Weights of a small transformer language model: tied embeddings, ALiBi.
Each number is 50 + 10 x the weight over the matrix's rms, rounded and kept within 0 to 99. Layers, rows and columns count from 0.

# layer 2 attention value, 64x64, rms 0.0801, rows 36-63, columns 0-63
44 51 60 56 42 53 49 41 57 58 51 55 44 50 67 46 58 53 34 44 43 52 56 42 47 44 56 42 56 46 57 46 53 43 44 55 47 51 42 56 47 45 37 45 53 40 48 54 43 46 48 42 46 46 53 52 52 36 56 52 54 50 55 51
47 50 41 56 50 59 52 41 66 48 38 50 56 56 58 47 46 51 47 44 47 43 48 57 51 54 55 34 57 47 52 55 46 66 47 52 50 59 62 38 45 48 57 38 54 39 61 45 48 56 49 41 47 47 48 49 54 56 58 39 56 57 45 57
50 40 44 37 45 46 37 51 47 54 55 43 41 43 62 69 47 44 47 40 62 53 46 47 39 50 42 52 39 55 50 50 52 54 57 49 54 49 49 42 43 51 53 48 47 53 52 41 50 43 44 50 51 45 57 60 44 59 57 54 41 53 41 56
42 40 56 52 50 57 42 47 50 50 50 41 53 42 47 57 42 45 47 45 53 62 34 49 46 54 45 47 54 46 47 50 53 53 42 51 57 51 40 58 62 53 36 59 58 54 40 56 37 56 59 57 54 59 53 54 39 56 54 48 48 41 59 46
56 50 51 67 42 46 59 50 60 46 54 50 49 55 50 46 50 46 39 47 40 59 46 56 51 30 56 54 54 48 56 41 53 46 48 62 55 43 52 55 48 41 42 49 47 55 46 48 40 62 56 50 54 53 39 57 45 43 50 48 53 52 51 39
61 50 41 54 43 43 49 43 46 66 57 47 34 56 46 55 46 51 49 53 43 44 67 42 55 46 63 44 38 55 51 47 53 40 37 52 53 39 53 55 37 55 37 61 47 42 53 49 53 57 44 43 48 66 45 48 60 52 41 46 67 49 56 67
65 46 47 71 54 41 52 47 61 43 38 55 57 54 47 50 61 54 37 48 47 54 59 49 45 57 52 53 58 50 55 57 46 55 48 51 74 48 49 50 58 45 59 62 63 51 42 56 48 45 58 46 55 58 44 50 54 51 43 47 40 48 31 65
46 36 52 41 49 50 46 51 53 47 47 47 50 56 37 55 54 47 48 53 49 63 57 64 46 44 55 43 33 47 46 51 52 46 55 59 54 50 48 44 53 43 51 61 53 54 70 53 43 51 48 54 54 48 48 50 50 52 40 54 48 41 44 47
55 54 54 42 39 50 59 52 38 66 49 48 48 44 59 53 58 45 45 47 51 52 50 40 55 39 48 51 36 56 67 24 65 61 39 57 33 41 39 58 47 51 41 40 40 45 51 48 57 47 54 39 42 56 36 40 46 49 53 49 54 55 68 52
43 60 31 38 45 53 56 48 42 39 44 51 52 50 58 37 49 50 54 53 55 34 53 54 54 51 42 49 41 43 47 42 56 52 37 50 35 56 52 44 39 52 51 40 57 47 56 55 48 53 60 58 55 42 49 53 62 56 50 51 50 49 47 50
62 55 48 49 56 38 50 62 44 54 50 55 50 47 48 53 52 46 55 53 48 56 48 52 52 53 39 55 48 51 60 32 50 52 42 38 49 56 57 55 49 56 51 49 47 48 42 48 61 55 39 44 41 52 54 43 57 48 50 51 52 49 53 49
47 51 52 49 42 51 47 60 50 57 52 55 50 58 50 60 59 46 58 52 51 56 54 64 54 51 45 44 39 55 48 48 52 64 52 36 50 68 67 58 63 42 65 50 57 52 50 46 43 58 59 52 47 59 64 49 43 56 60 45 40 50 55 52
51 58 57 45 34 37 46 45 48 49 65 44 50 56 43 44 36 46 32 45 51 45 35 38 59 56 54 57 45 59 54 55 50 44 43 52 58 63 52 59 49 44 43 41 55 55 52 51 65 46 55 50 57 51 39 50 58 53 48 32 45 50 46 52
42 43 30 51 53 49 52 59 56 52 59 49 61 47 66 46 59 49 57 51 48 58 61 49 46 67 58 44 74 46 49 52 49 50 44 44 53 49 42 29 50 57 58 44 58 33 64 59 45 54 46 42 57 54 61 44 62 54 63 59 53 54 38 63
56 53 28 52 51 55 65 50 55 44 52 52 33 58 57 48 57 61 61 60 60 44 54 58 47 57 39 40 36 43 67 40 46 55 51 66 47 50 61 54 40 49 59 52 63 41 66 40 43 45 50 60 50 56 39 41 49 51 56 51 34 48 43 61
56 46 55 57 52 56 56 49 60 43 52 55 47 49 47 66 47 42 51 53 51 45 56 55 48 50 49 50 39 46 57 59 46 58 62 60 53 48 41 37 51 44 54 43 50 49 53 48 42 49 46 54 52 52 44 56 45 53 44 37 61 51 40 36
60 56 49 43 57 47 66 55 51 44 51 53 61 51 47 51 58 60 50 56 51 45 61 44 42 55 41 49 49 51 50 54 40 42 60 67 46 53 50 56 43 57 56 33 54 56 66 56 60 52 53 48 58 51 50 40 60 48 47 56 51 46 53 60
43 53 39 45 46 49 51 43 50 37 50 53 51 61 52 50 39 60 54 48 49 44 53 46 47 47 40 51 54 44 46 38 41 48 46 48 39 60 49 45 46 35 47 43 55 54 62 40 43 53 46 56 56 35 49 61 37 40 59 49 42 50 46 43
39 47 51 48 55 46 34 53 57 63 53 47 60 31 49 52 49 46 39 54 52 45 49 46 40 45 48 54 49 63 50 61 54 48 56 56 52 45 40 38 58 41 58 50 46 52 42 49 50 51 42 43 49 47 55 47 43 56 51 55 49 49 51 40
51 47 59 55 48 60 56 40 50 42 55 60 46 51 57 36 45 47 43 51 45 55 49 51 56 46 56 55 57 44 55 40 48 36 47 49 47 45 46 55 46 51 41 58 42 46 36 41 53 45 58 45 36 36 64 40 48 46 54 47 65 64 49 50
57 49 59 44 54 50 36 61 49 42 45 44 56 57 40 57 45 56 63 62 57 42 46 53 49 58 46 54 47 54 46 52 51 40 50 46 67 47 60 51 48 43 48 61 64 57 42 57 54 50 53 43 51 50 51 55 45 56 54 48 29 52 34 48
53 51 55 53 56 58 50 48 45 58 53 49 52 49 48 49 54 49 40 53 47 44 47 66 42 52 47 42 42 55 45 53 55 47 53 54 59 46 55 45 39 50 37 52 39 49 51 48 48 49 41 49 50 51 41 53 43 59 47 62 42 52 64 41
34 45 28 55 52 51 52 32 51 51 44 48 54 56 56 49 46 38 43 62 47 53 49 46 68 48 51 56 55 48 51 43 45 50 48 37 51 60 45 41 58 38 53 47 50 46 53 44 41 51 39 55 49 43 39 65 48 57 46 64 43 57 50 46
56 62 54 51 52 49 52 55 56 54 58 59 49 45 40 49 43 47 48 61 44 45 48 48 48 43 35 52 36 51 51 49 54 46 58 38 40 45 56 38 52 51 54 68 45 55 34 51 65 41 50 41 40 47 48 40 51 47 53 54 60 48 62 51
59 53 61 53 50 47 49 53 51 47 49 54 48 48 45 39 47 42 48 37 37 59 45 50 39 42 58 46 53 33 52 42 50 54 54 44 45 49 45 43 59 46 43 51 44 51 54 60 53 55 54 56 49 43 56 46 52 47 56 48 60 40 54 46
48 46 51 46 50 50 46 52 52 51 36 41 59 43 50 55 44 59 51 48 57 48 47 52 33 42 40 49 33 54 53 53 42 54 49 50 56 47 51 47 55 51 47 55 47 55 44 54 53 45 52 47 50 57 56 41 44 44 50 59 36 45 57 40
53 54 55 42 35 58 56 60 58 40 44 61 59 44 50 56 59 71 64 59 58 46 44 48 43 45 37 47 56 45 51 49 46 38 57 65 51 47 54 56 38 63 64 46 60 57 51 47 45 51 48 47 52 55 55 48 55 41 48 60 53 46 47 48
54 52 26 45 49 45 63 47 49 50 68 60 39 46 61 30 48 48 49 45 57 52 63 36 54 50 38 50 63 39 54 45 50 54 45 67 25 55 59 60 46 51 59 37 52 37 62 52 58 46 52 51 52 40 48 44 58 47 48 51 55 51 51 56
# layer 2 attention output (transposed), 64x64, rms 0.0992, rows 36-63, columns 0-63
52 44 40 39 54 44 61 49 51 41 38 53 48 44 50 54 51 40 45 58 49 44 49 53 53 40 54 50 44 56 36 33 36 56 48 41 47 47 48 43 39 49 42 41 49 49 56 49 42 39 43 45 45 47 44 46 54 45 45 51 40 39 53 49
46 43 52 46 53 49 57 53 49 63 53 54 58 32 52 56 49 58 53 50 50 52 48 41 51 41 54 53 52 63 41 43 50 43 65 49 59 53 33 40 58 32 59 51 52 53 47 54 56 47 44 56 54 37 48 46 52 46 66 69 49 49 52 48
45 52 46 47 53 40 50 49 52 52 43 52 51 49 47 39 59 46 56 42 35 40 46 56 47 55 52 39 50 52 49 62 40 30 54 53 42 47 43 59 55 50 58 62 58 65 56 48 55 46 62 51 38 57 48 47 52 44 46 52 50 51 45 54
48 54 59 50 43 38 48 54 57 46 50 43 61 61 48 43 50 42 49 58 57 40 59 42 38 57 54 45 46 50 42 49 56 58 54 49 53 40 53 46 43 56 54 54 45 36 61 39 42 52 47 43 44 49 52 43 55 51 33 38 51 56 41 42
52 43 55 35 55 45 47 42 68 65 46 54 53 45 45 54 45 41 51 50 52 34 64 51 58 51 53 39 53 59 37 46 42 50 48 43 48 47 42 34 51 66 48 34 43 50 59 55 45 49 48 42 42 53 56 34 55 52 53 59 44 58 73 54
50 55 61 52 54 53 65 43 63 46 37 42 46 43 37 53 44 42 52 51 49 54 56 44 46 47 37 50 35 54 41 45 43 59 65 52 49 68 60 49 54 60 49 33 52 51 51 44 58 40 53 55 64 35 53 59 48 48 66 41 44 47 62 44
65 61 58 45 47 50 50 63 48 48 61 64 40 45 46 58 52 48 63 28 51 50 46 59 46 50 40 57 59 48 38 60 44 48 54 40 50 48 51 56 55 46 54 54 48 45 51 46 68 50 60 52 44 56 46 65 51 57 52 51 57 50 64 43
54 54 51 56 43 52 45 42 44 55 56 50 53 60 45 52 52 36 49 51 52 42 37 47 55 48 48 54 41 58 56 60 56 47 50 40 51 58 49 61 62 45 46 46 51 53 58 42 48 53 59 56 41 50 51 54 51 52 44 42 61 52 48 48
45 48 30 44 56 45 50 38 67 50 45 52 52 53 47 51 42 24 41 44 41 38 41 49 46 43 56 43 47 50 31 38 36 68 55 50 46 52 38 37 50 40 39 39 46 49 55 56 43 45 56 43 63 53 60 47 44 33 54 51 36 53 53 50
58 51 60 57 53 48 48 55 53 58 53 40 38 42 48 54 38 66 46 55 37 56 53 46 36 49 55 52 56 61 64 55 63 51 64 47 65 36 50 54 56 46 54 62 36 49 37 50 56 45 46 40 52 52 51 56 38 41 47 50 43 53 45 41
48 50 47 52 54 51 39 48 56 57 49 54 44 51 46 46 55 54 57 67 53 56 46 54 48 54 49 51 54 48 46 61 52 42 56 54 51 45 47 58 38 55 42 50 48 54 57 55 49 50 65 54 47 59 48 56 52 50 45 54 40 44 50 61
63 54 50 42 46 52 43 61 51 61 42 51 48 50 56 38 44 47 55 56 44 52 40 49 42 48 44 52 58 56 55 58 51 35 52 52 57 36 43 54 51 51 47 53 44 52 63 40 56 50 57 48 47 47 46 42 54 39 40 53 58 44 34 47
69 55 62 50 52 49 56 57 57 67 48 44 55 54 36 50 44 54 57 56 42 59 57 50 54 41 40 47 42 56 43 46 56 62 62 59 37 56 34 46 58 64 59 56 51 47 62 45 47 55 53 49 56 52 55 48 47 49 49 54 46 52 51 46
48 53 56 47 51 46 59 36 49 34 45 53 42 37 45 53 45 54 48 45 51 47 53 42 39 38 45 54 44 62 45 48 45 40 57 44 63 43 45 59 46 37 50 57 59 60 30 47 58 42 45 51 32 47 39 49 48 56 54 56 44 41 55 42
55 53 50 44 44 51 40 54 45 64 60 55 56 36 49 55 52 34 48 38 29 57 36 52 52 42 51 39 56 64 44 60 49 48 69 34 59 54 36 57 48 29 48 51 49 56 49 57 66 49 55 41 57 46 47 51 58 54 60 58 56 48 54 55
42 51 50 51 52 54 55 55 47 63 50 41 50 44 55 46 54 54 48 48 34 51 44 41 47 50 50 62 55 52 48 47 49 57 45 59 37 41 63 48 51 46 54 54 48 41 44 51 51 43 33 51 49 51 64 51 45 57 53 53 55 51 54 49
57 51 41 55 61 56 38 51 50 58 49 51 41 41 52 54 61 57 56 51 29 61 48 53 62 42 40 65 49 57 65 65 58 60 48 46 54 56 54 58 56 42 50 48 45 43 41 55 42 53 48 45 58 52 44 63 34 62 60 49 53 54 51 57
52 56 44 52 56 64 46 57 49 50 51 43 49 48 56 58 56 53 45 51 43 53 50 48 64 54 56 49 59 65 51 53 65 46 48 40 64 49 44 47 53 56 52 58 41 53 52 57 41 52 55 48 53 50 50 46 53 55 46 51 43 37 44 66
53 59 50 53 46 38 55 32 44 46 53 58 65 63 55 54 58 44 62 47 54 40 49 67 59 47 48 48 49 43 55 52 40 60 42 70 40 55 55 50 54 60 49 54 69 52 46 52 48 54 33 66 50 52 53 46 45 60 44 47 53 60 53 39
41 38 38 50 54 53 42 51 53 41 39 59 45 47 47 64 54 50 44 46 62 55 57 46 53 55 63 48 40 49 37 41 41 44 42 42 53 49 61 50 52 52 55 55 61 54 57 54 47 49 47 53 56 46 51 59 59 51 53 55 42 49 45 53
55 62 61 47 43 48 58 52 44 58 53 42 55 58 43 43 51 54 57 42 54 46 41 59 47 55 39 44 62 49 63 59 54 49 45 55 48 53 48 61 50 65 62 64 52 64 59 48 51 58 59 59 42 59 51 55 52 52 48 51 53 54 39 42
47 51 49 54 42 41 42 47 48 53 54 59 61 53 47 42 56 54 57 46 46 56 52 46 53 51 46 47 47 47 57 67 62 53 53 67 37 56 47 51 51 50 57 39 49 50 43 58 58 42 44 50 57 61 53 43 52 55 65 54 58 56 42 53
50 45 60 48 57 41 53 54 56 43 60 58 36 41 46 50 46 42 47 56 48 48 50 45 39 55 61 47 50 57 41 54 55 49 52 50 58 38 45 42 52 55 55 52 38 52 44 50 53 50 65 64 49 48 56 49 46 47 45 57 49 34 55 63
48 50 46 51 43 51 49 37 44 40 59 58 47 54 52 50 46 51 55 46 41 54 54 50 51 51 55 47 60 37 48 55 52 44 46 57 43 41 55 54 41 56 33 35 57 51 63 50 49 49 37 56 50 51 43 57 46 40 43 50 64 52 32 47
45 40 48 54 49 60 51 46 49 57 50 55 50 55 55 50 51 51 47 57 53 57 67 50 61 54 52 57 46 58 47 45 47 53 44 52 55 47 53 50 41 55 41 49 55 54 52 44 42 60 44 43 41 55 52 56 55 61 47 48 50 57 50 48
52 53 44 54 40 45 38 47 45 54 63 62 61 51 51 42 62 46 53 60 47 39 39 48 60 53 53 48 50 46 54 62 46 48 50 60 44 53 58 53 45 44 56 47 53 41 46 60 47 53 33 47 54 49 45 45 51 53 48 53 58 62 38 46
50 50 27 41 51 49 40 47 52 48 47 47 54 44 56 57 57 56 49 47 39 41 39 57 51 45 45 45 56 52 67 49 54 39 39 36 46 56 51 60 41 39 47 45 51 44 54 53 45 52 49 53 53 39 45 40 53 48 43 44 42 46 39 62
54 42 53 54 63 60 53 48 57 63 40 52 45 48 46 56 53 49 55 55 40 52 56 52 51 47 60 48 53 45 58 52 50 50 63 40 71 44 46 52 56 37 40 52 47 49 45 55 50 54 54 43 45 50 51 56 42 47 57 59 51 59 60 49
# layer 2 MLP up, 384x64, rms 0.114, rows 0-26, columns 0-63
49 42 49 55 43 46 41 67 58 44 55 62 48 50 54 51 46 55 50 51 39 53 31 49 50 53 50 57 45 43 50 56 54 42 32 48 48 39 47 48 60 51 63 38 53 40 50 52 53 44 42 56 47 36 48 50 52 60 32 45 56 58 46 45
50 42 46 58 58 47 53 56 53 35 27 40 58 47 56 62 60 49 47 38 39 38 50 41 65 65 37 51 66 30 69 42 41 45 36 53 48 54 66 47 38 73 33 54 40 43 34 63 34 67 53 47 48 40 46 59 44 42 57 35 42 33 36 40
56 68 73 48 52 55 60 60 29 49 71 54 58 65 48 53 59 43 48 53 44 54 48 51 76 63 52 54 56 53 48 40 75 68 61 49 44 78 50 42 57 51 68 53 31 44 70 53 44 67 46 61 42 26 38 63 51 59 41 42 44 48 75 51
53 43 47 68 60 59 53 30 48 45 54 44 54 62 55 43 55 40 37 36 43 48 36 65 51 63 56 40 57 39 56 46 55 51 72 53 62 36 44 46 61 36 48 59 47 30 46 52 67 39 42 41 69 54 44 55 54 31 44 39 49 55 51 53
53 33 32 46 64 41 51 32 51 41 49 54 32 56 48 44 47 32 39 38 49 43 51 46 48 49 42 51 37 48 44 57 55 42 57 62 37 48 53 51 46 48 53 32 39 41 50 50 37 33 24 51 59 46 43 56 50 46 59 48 60 48 22 43
59 57 45 53 46 39 51 26 42 37 59 37 55 55 45 43 43 49 57 61 48 36 51 42 42 45 52 33 54 43 61 47 49 51 61 61 63 47 52 54 51 37 53 45 34 39 43 56 48 53 49 43 36 53 35 38 48 35 56 38 58 50 58 50
43 58 32 53 50 34 31 40 51 54 47 49 49 50 38 60 47 36 55 40 47 50 57 43 37 51 44 46 45 37 58 62 55 35 51 57 58 40 30 38 45 42 61 49 41 49 55 54 40 40 47 41 51 61 44 54 47 37 64 49 60 56 51 41
52 61 42 34 62 32 41 53 38 48 47 40 51 40 55 48 49 40 45 69 56 41 34 40 61 58 54 56 36 47 57 47 44 33 53 48 62 63 53 64 48 48 43 40 56 45 32 53 38 50 57 45 61 42 48 50 49 31 45 50 31 51 49 49
61 52 63 55 33 47 40 40 52 51 52 49 53 49 62 62 39 39 61 53 44 34 45 38 61 55 39 44 53 51 51 29 70 54 35 46 60 56 39 60 42 50 42 50 49 65 54 61 40 61 35 60 41 57 54 59 22 52 48 33 50 32 65 46
33 55 56 47 67 43 38 50 46 52 38 33 68 55 33 41 58 45 32 43 30 45 50 46 51 51 61 54 40 41 53 52 43 54 62 51 51 56 39 48 37 44 53 52 52 63 50 55 34 44 45 28 37 53 31 56 54 61 52 62 49 50 46 45
63 41 31 65 46 46 52 03 58 56 50 63 51 53 54 65 50 60 42 59 60 52 41 56 68 70 53 43 57 62 39 61 60 45 47 61 53 65 58 48 51 56 55 44 50 41 50 25 57 50 37 47 52 54 70 46 55 29 51 44 53 65 47 66
57 46 40 44 37 41 58 46 53 55 51 52 58 50 34 58 40 58 43 50 46 58 63 60 33 50 42 40 58 41 58 42 33 52 50 61 45 55 37 51 54 71 45 48 59 41 58 61 60 64 62 52 65 59 52 54 58 44 54 41 33 53 66 57
44 50 69 43 72 63 67 51 53 58 51 53 54 64 52 54 53 63 42 48 61 52 54 55 40 60 62 48 50 44 53 59 70 48 45 53 35 42 50 47 47 48 58 52 46 61 61 52 48 50 34 58 54 56 41 53 46 54 62 56 42 50 51 46
45 27 61 41 47 59 42 52 41 58 56 43 51 44 48 52 33 63 60 65 54 40 55 50 37 74 58 51 39 35 55 48 45 50 75 46 56 65 47 67 48 67 47 78 46 50 42 57 70 48 49 52 61 39 63 55 63 49 56 52 46 48 58 40
77 56 45 67 30 49 40 38 50 52 57 43 49 53 44 38 54 54 59 38 37 41 40 49 67 49 42 49 51 56 42 53 75 69 50 48 50 63 58 66 44 46 55 39 50 46 42 52 66 50 33 66 39 55 53 43 52 48 54 43 56 57 47 44
52 61 42 59 54 63 41 45 57 40 56 45 55 46 44 50 43 41 34 50 36 47 46 41 56 45 49 63 45 58 49 67 56 54 38 61 48 44 50 54 47 46 45 65 39 46 58 40 46 46 52 49 47 28 47 52 46 52 52 43 43 42 49 54
37 49 60 68 55 55 52 49 47 49 61 49 40 61 46 44 51 51 47 45 39 52 58 53 41 47 58 51 63 59 53 43 44 51 25 51 55 34 48 30 45 56 30 68 39 57 57 41 44 70 56 55 57 64 58 47 53 55 41 52 57 37 42 65
55 50 29 48 55 38 58 51 46 53 38 36 58 48 49 41 42 68 51 33 51 44 40 50 50 53 49 45 53 51 50 44 47 36 35 62 38 39 24 46 53 48 59 30 35 46 66 43 29 48 44 57 58 55 53 57 42 49 50 47 41 50 38 38
59 62 63 54 47 42 39 43 46 44 52 56 37 60 46 34 46 61 63 58 58 54 40 66 57 48 39 48 47 59 55 58 62 45 60 51 46 52 50 49 56 59 54 57 42 44 46 58 43 39 50 44 57 54 43 42 39 55 45 40 57 52 53 58
49 54 64 41 35 46 51 67 56 50 40 64 52 26 38 59 44 51 55 30 28 44 36 38 48 42 53 40 66 53 33 54 62 46 63 36 49 41 36 33 52 59 42 44 13 40 57 49 48 45 40 57 40 60 48 44 41 73 58 61 48 42 79 51
61 44 52 54 47 47 20 50 56 62 45 34 54 42 48 47 48 49 40 37 53 37 45 50 42 50 25 48 47 38 44 41 38 57 60 54 44 45 44 34 51 37 38 43 45 51 38 54 42 40 40 40 46 47 42 52 38 47 51 53 47 43 44 40
46 50 32 48 52 33 60 57 36 56 56 59 46 41 60 65 63 52 78 50 56 53 51 55 35 58 39 39 50 53 63 59 50 43 58 45 62 33 69 69 21 53 42 58 48 40 46 52 53 58 58 41 61 65 68 43 45 48 45 59 57 52 60 50
40 30 41 44 49 47 48 65 56 73 39 46 60 46 49 55 55 38 45 44 41 44 41 62 43 60 39 48 36 35 38 61 49 22 64 60 50 46 43 43 55 49 51 40 61 49 47 58 52 51 47 57 49 42 53 45 52 51 42 38 51 64 43 51
49 57 59 54 63 50 68 51 56 33 57 53 52 53 40 42 43 50 36 44 30 48 56 39 37 49 58 43 40 53 45 55 57 44 52 45 53 46 47 62 46 57 55 44 49 46 59 56 55 46 45 49 53 47 49 59 49 53 28 40 39 38 53 47
48 50 56 46 60 69 47 70 48 68 54 45 48 52 55 49 50 46 50 40 41 56 50 52 57 56 33 42 49 40 50 59 64 46 54 52 58 41 49 50 58 49 40 42 31 39 54 51 55 63 47 43 48 65 57 52 49 54 55 42 60 53 49 64
36 44 42 54 48 56 57 62 50 47 54 54 49 65 56 60 59 57 52 48 54 45 66 56 47 47 64 52 45 37 51 49 31 47 60 63 61 57 33 56 49 54 57 50 45 61 59 61 49 50 34 56 57 52 50 63 46 55 46 60 35 26 47 41
34 57 54 61 40 45 58 49 49 45 42 35 54 52 62 48 52 56 49 40 41 49 53 47 39 49 39 63 57 45 41 45 52 77 55 56 47 44 37 52 55 45 50 60 46 45 42 51 56 45 30 59 42 38 52 49 45 57 40 51 49 54 64 50
# layer 2 MLP down (transposed), 384x64, rms 0.114, rows 0-25, columns 0-63
50 35 46 46 56 49 69 48 61 68 39 48 55 47 51 56 48 49 44 53 57 57 67 58 46 54 46 40 38 61 53 39 45 56 50 48 56 49 55 43 44 58 42 34 48 54 62 52 55 54 52 51 43 64 45 48 43 53 52 54 40 62 66 48
68 41 51 36 61 49 34 74 38 64 46 60 56 47 47 37 60 31 49 40 42 54 72 42 59 48 49 40 60 40 36 67 48 32 52 51 46 64 64 62 58 55 49 44 38 53 58 34 54 52 44 61 54 47 48 37 54 57 64 50 45 66 46 59
42 48 43 62 45 43 52 49 46 38 47 41 22 50 69 50 55 67 44 35 57 53 69 58 44 57 49 56 50 53 62 52 61 46 42 55 61 24 59 58 47 56 51 62 65 63 21 45 56 49 40 50 53 71 46 42 31 57 49 56 56 41 47 51
52 53 35 57 47 52 46 56 50 49 47 41 69 31 57 48 56 43 64 56 33 48 50 48 55 67 44 60 46 65 54 52 34 55 41 63 53 49 42 53 45 60 64 25 42 59 66 51 42 44 47 52 26 22 61 51 36 59 35 52 49 41 37 35
54 53 48 49 26 52 40 67 63 60 41 40 43 44 43 60 58 64 50 54 48 64 58 54 39 52 42 54 51 33 50 25 44 62 43 40 51 60 49 51 37 55 41 52 51 46 59 60 49 67 70 46 48 60 69 47 52 59 42 43 49 35 54 56
41 52 35 41 58 50 58 52 41 60 41 49 38 50 53 56 41 51 47 39 52 66 58 52 44 48 52 55 32 44 41 49 24 39 43 51 43 52 58 51 18 63 56 34 49 52 44 42 66 57 56 61 58 48 61 61 43 63 43 63 41 50 45 47
50 47 52 54 47 64 68 65 48 66 42 47 50 56 64 50 57 69 28 56 41 39 63 67 51 45 39 56 48 61 45 25 51 54 50 29 47 43 43 62 47 56 34 48 58 37 48 61 70 55 37 48 50 36 57 43 41 53 40 52 29 32 33 63
52 54 48 53 60 62 33 45 65 57 58 53 40 43 48 55 50 43 60 38 40 42 48 61 56 40 47 48 55 45 47 64 42 39 62 65 43 39 54 45 49 56 47 40 41 45 57 44 50 55 51 58 45 59 62 44 51 48 60 73 50 43 59 46
37 36 56 57 59 44 35 54 53 44 53 40 58 43 50 49 60 67 54 55 50 44 52 48 49 56 60 50 52 51 70 61 53 42 62 50 37 50 49 33 56 41 50 43 58 42 37 33 40 35 50 42 40 39 42 29 54 39 48 53 58 47 20 43
51 32 45 57 51 56 53 48 73 74 57 44 49 45 76 56 45 70 62 66 53 48 41 60 55 34 68 46 49 60 58 46 65 38 63 50 69 58 50 60 67 46 37 46 52 36 47 43 54 49 55 73 66 41 53 42 39 41 37 59 47 51 40 51
47 62 31 44 41 54 78 46 43 54 41 46 41 54 54 40 54 44 54 30 61 53 37 21 58 57 45 38 52 56 62 58 51 71 50 73 45 57 37 65 59 46 55 64 45 45 49 43 62 51 45 57 34 35 56 59 55 51 49 61 34 56 64 68
58 42 47 47 58 56 35 51 48 51 50 48 39 41 59 42 58 55 56 56 44 46 29 39 48 59 53 63 52 53 63 66 65 56 52 45 56 42 59 55 43 39 48 58 50 34 42 50 62 48 48 50 57 53 44 43 58 58 53 55 59 53 39 49
39 50 38 66 55 46 52 51 37 58 55 55 49 34 52 64 57 45 55 53 44 38 65 61 52 47 48 59 46 71 52 64 35 46 54 50 77 56 28 46 47 48 51 36 57 54 36 48 47 52 61 57 37 46 35 54 30 46 44 60 57 63 46 53
46 66 36 61 56 50 60 60 56 61 61 58 72 51 52 42 51 44 37 51 43 43 58 53 51 36 65 39 70 69 76 53 42 54 57 52 39 55 57 59 57 37 43 60 39 55 60 34 57 50 50 68 61 58 59 45 69 46 54 40 64 59 39 44
41 41 58 39 56 43 44 57 35 43 37 60 43 52 46 46 64 52 56 49 35 57 23 40 38 61 47 62 53 25 56 71 45 56 35 57 43 50 48 34 40 49 44 49 61 52 41 61 49 58 31 36 48 45 61 57 58 54 36 46 47 47 59 71
51 43 41 43 56 55 55 38 58 50 40 59 59 48 61 73 40 57 68 51 55 39 69 62 50 56 51 46 45 50 50 57 49 47 56 43 62 47 42 41 57 53 38 52 65 60 60 43 51 54 44 45 57 62 41 48 35 40 60 53 56 53 60 50
46 49 55 42 51 61 46 52 46 50 43 50 54 52 56 52 48 56 49 66 46 42 36 43 53 58 43 49 46 56 59 57 49 40 52 50 46 63 46 70 52 45 68 51 47 54 59 55 43 53 53 40 59 42 39 43 63 32 48 55 40 51 38 52
42 59 53 45 49 44 57 38 27 36 48 81 60 50 56 53 54 35 66 44 37 53 44 36 51 52 57 61 52 58 46 42 70 63 73 44 64 51 55 51 48 45 29 60 63 67 47 45 42 42 53 30 56 55 56 50 56 53 49 43 59 39 58 45
53 36 45 45 66 50 53 47 59 66 50 58 54 54 53 57 47 43 45 44 62 49 76 47 54 53 59 49 57 48 46 36 46 63 50 55 47 54 46 41 46 56 45 51 48 49 42 43 64 50 58 48 57 52 43 50 48 44 58 51 41 59 60 50
50 37 29 56 54 57 48 42 51 40 47 47 51 67 52 49 58 48 46 61 57 44 60 54 43 50 53 56 35 48 53 53 49 32 49 58 47 56 56 63 51 40 45 49 72 59 45 37 51 54 52 57 58 49 41 53 55 51 51 41 44 45 25 50
42 38 45 48 57 56 64 43 47 45 48 61 37 68 40 51 54 54 53 44 59 45 64 50 47 58 57 36 55 51 54 51 39 59 44 33 48 47 42 42 52 50 34 33 52 54 52 55 52 56 48 57 53 48 65 55 46 61 46 54 53 48 56 50
43 51 60 61 51 50 44 40 63 60 46 52 61 58 41 39 44 41 49 58 52 47 48 45 51 51 54 53 40 45 50 36 58 57 57 49 47 58 38 44 54 46 46 44 56 53 54 50 42 51 61 61 47 48 53 59 65 45 57 50 49 60 54 45
60 58 71 41 54 56 28 51 36 34 67 32 49 48 49 41 54 44 62 31 46 35 75 35 53 54 48 51 66 45 66 31 56 60 54 66 43 54 36 54 47 56 63 63 33 58 45 52 47 63 45 45 37 46 36 52 62 33 75 27 59 33 43 57
44 36 49 42 44 51 52 40 46 61 47 51 43 49 50 58 42 39 45 35 66 47 62 46 50 56 30 56 54 52 49 36 43 62 40 43 33 41 63 48 54 56 52 51 60 61 41 43 56 54 43 39 51 59 56 57 50 53 63 45 49 63 55 52
51 44 49 52 57 25 59 38 57 53 42 61 42 49 46 53 53 51 64 51 75 45 59 56 49 45 45 57 46 46 51 31 35 60 37 56 34 59 45 39 34 75 64 44 57 52 43 50 54 52 58 51 29 58 58 53 54 54 53 67 57 54 56 38
43 64 61 52 40 49 40 55 49 52 44 44 44 47 41 36 44 50 54 49 39 32 46 52 50 52 57 44 47 56 43 67 50 60 37 55 43 49 56 58 42 49 58 49 47 42 33 44 34 29 36 48 39 41 51 52 55 50 56 44 43 40 56 46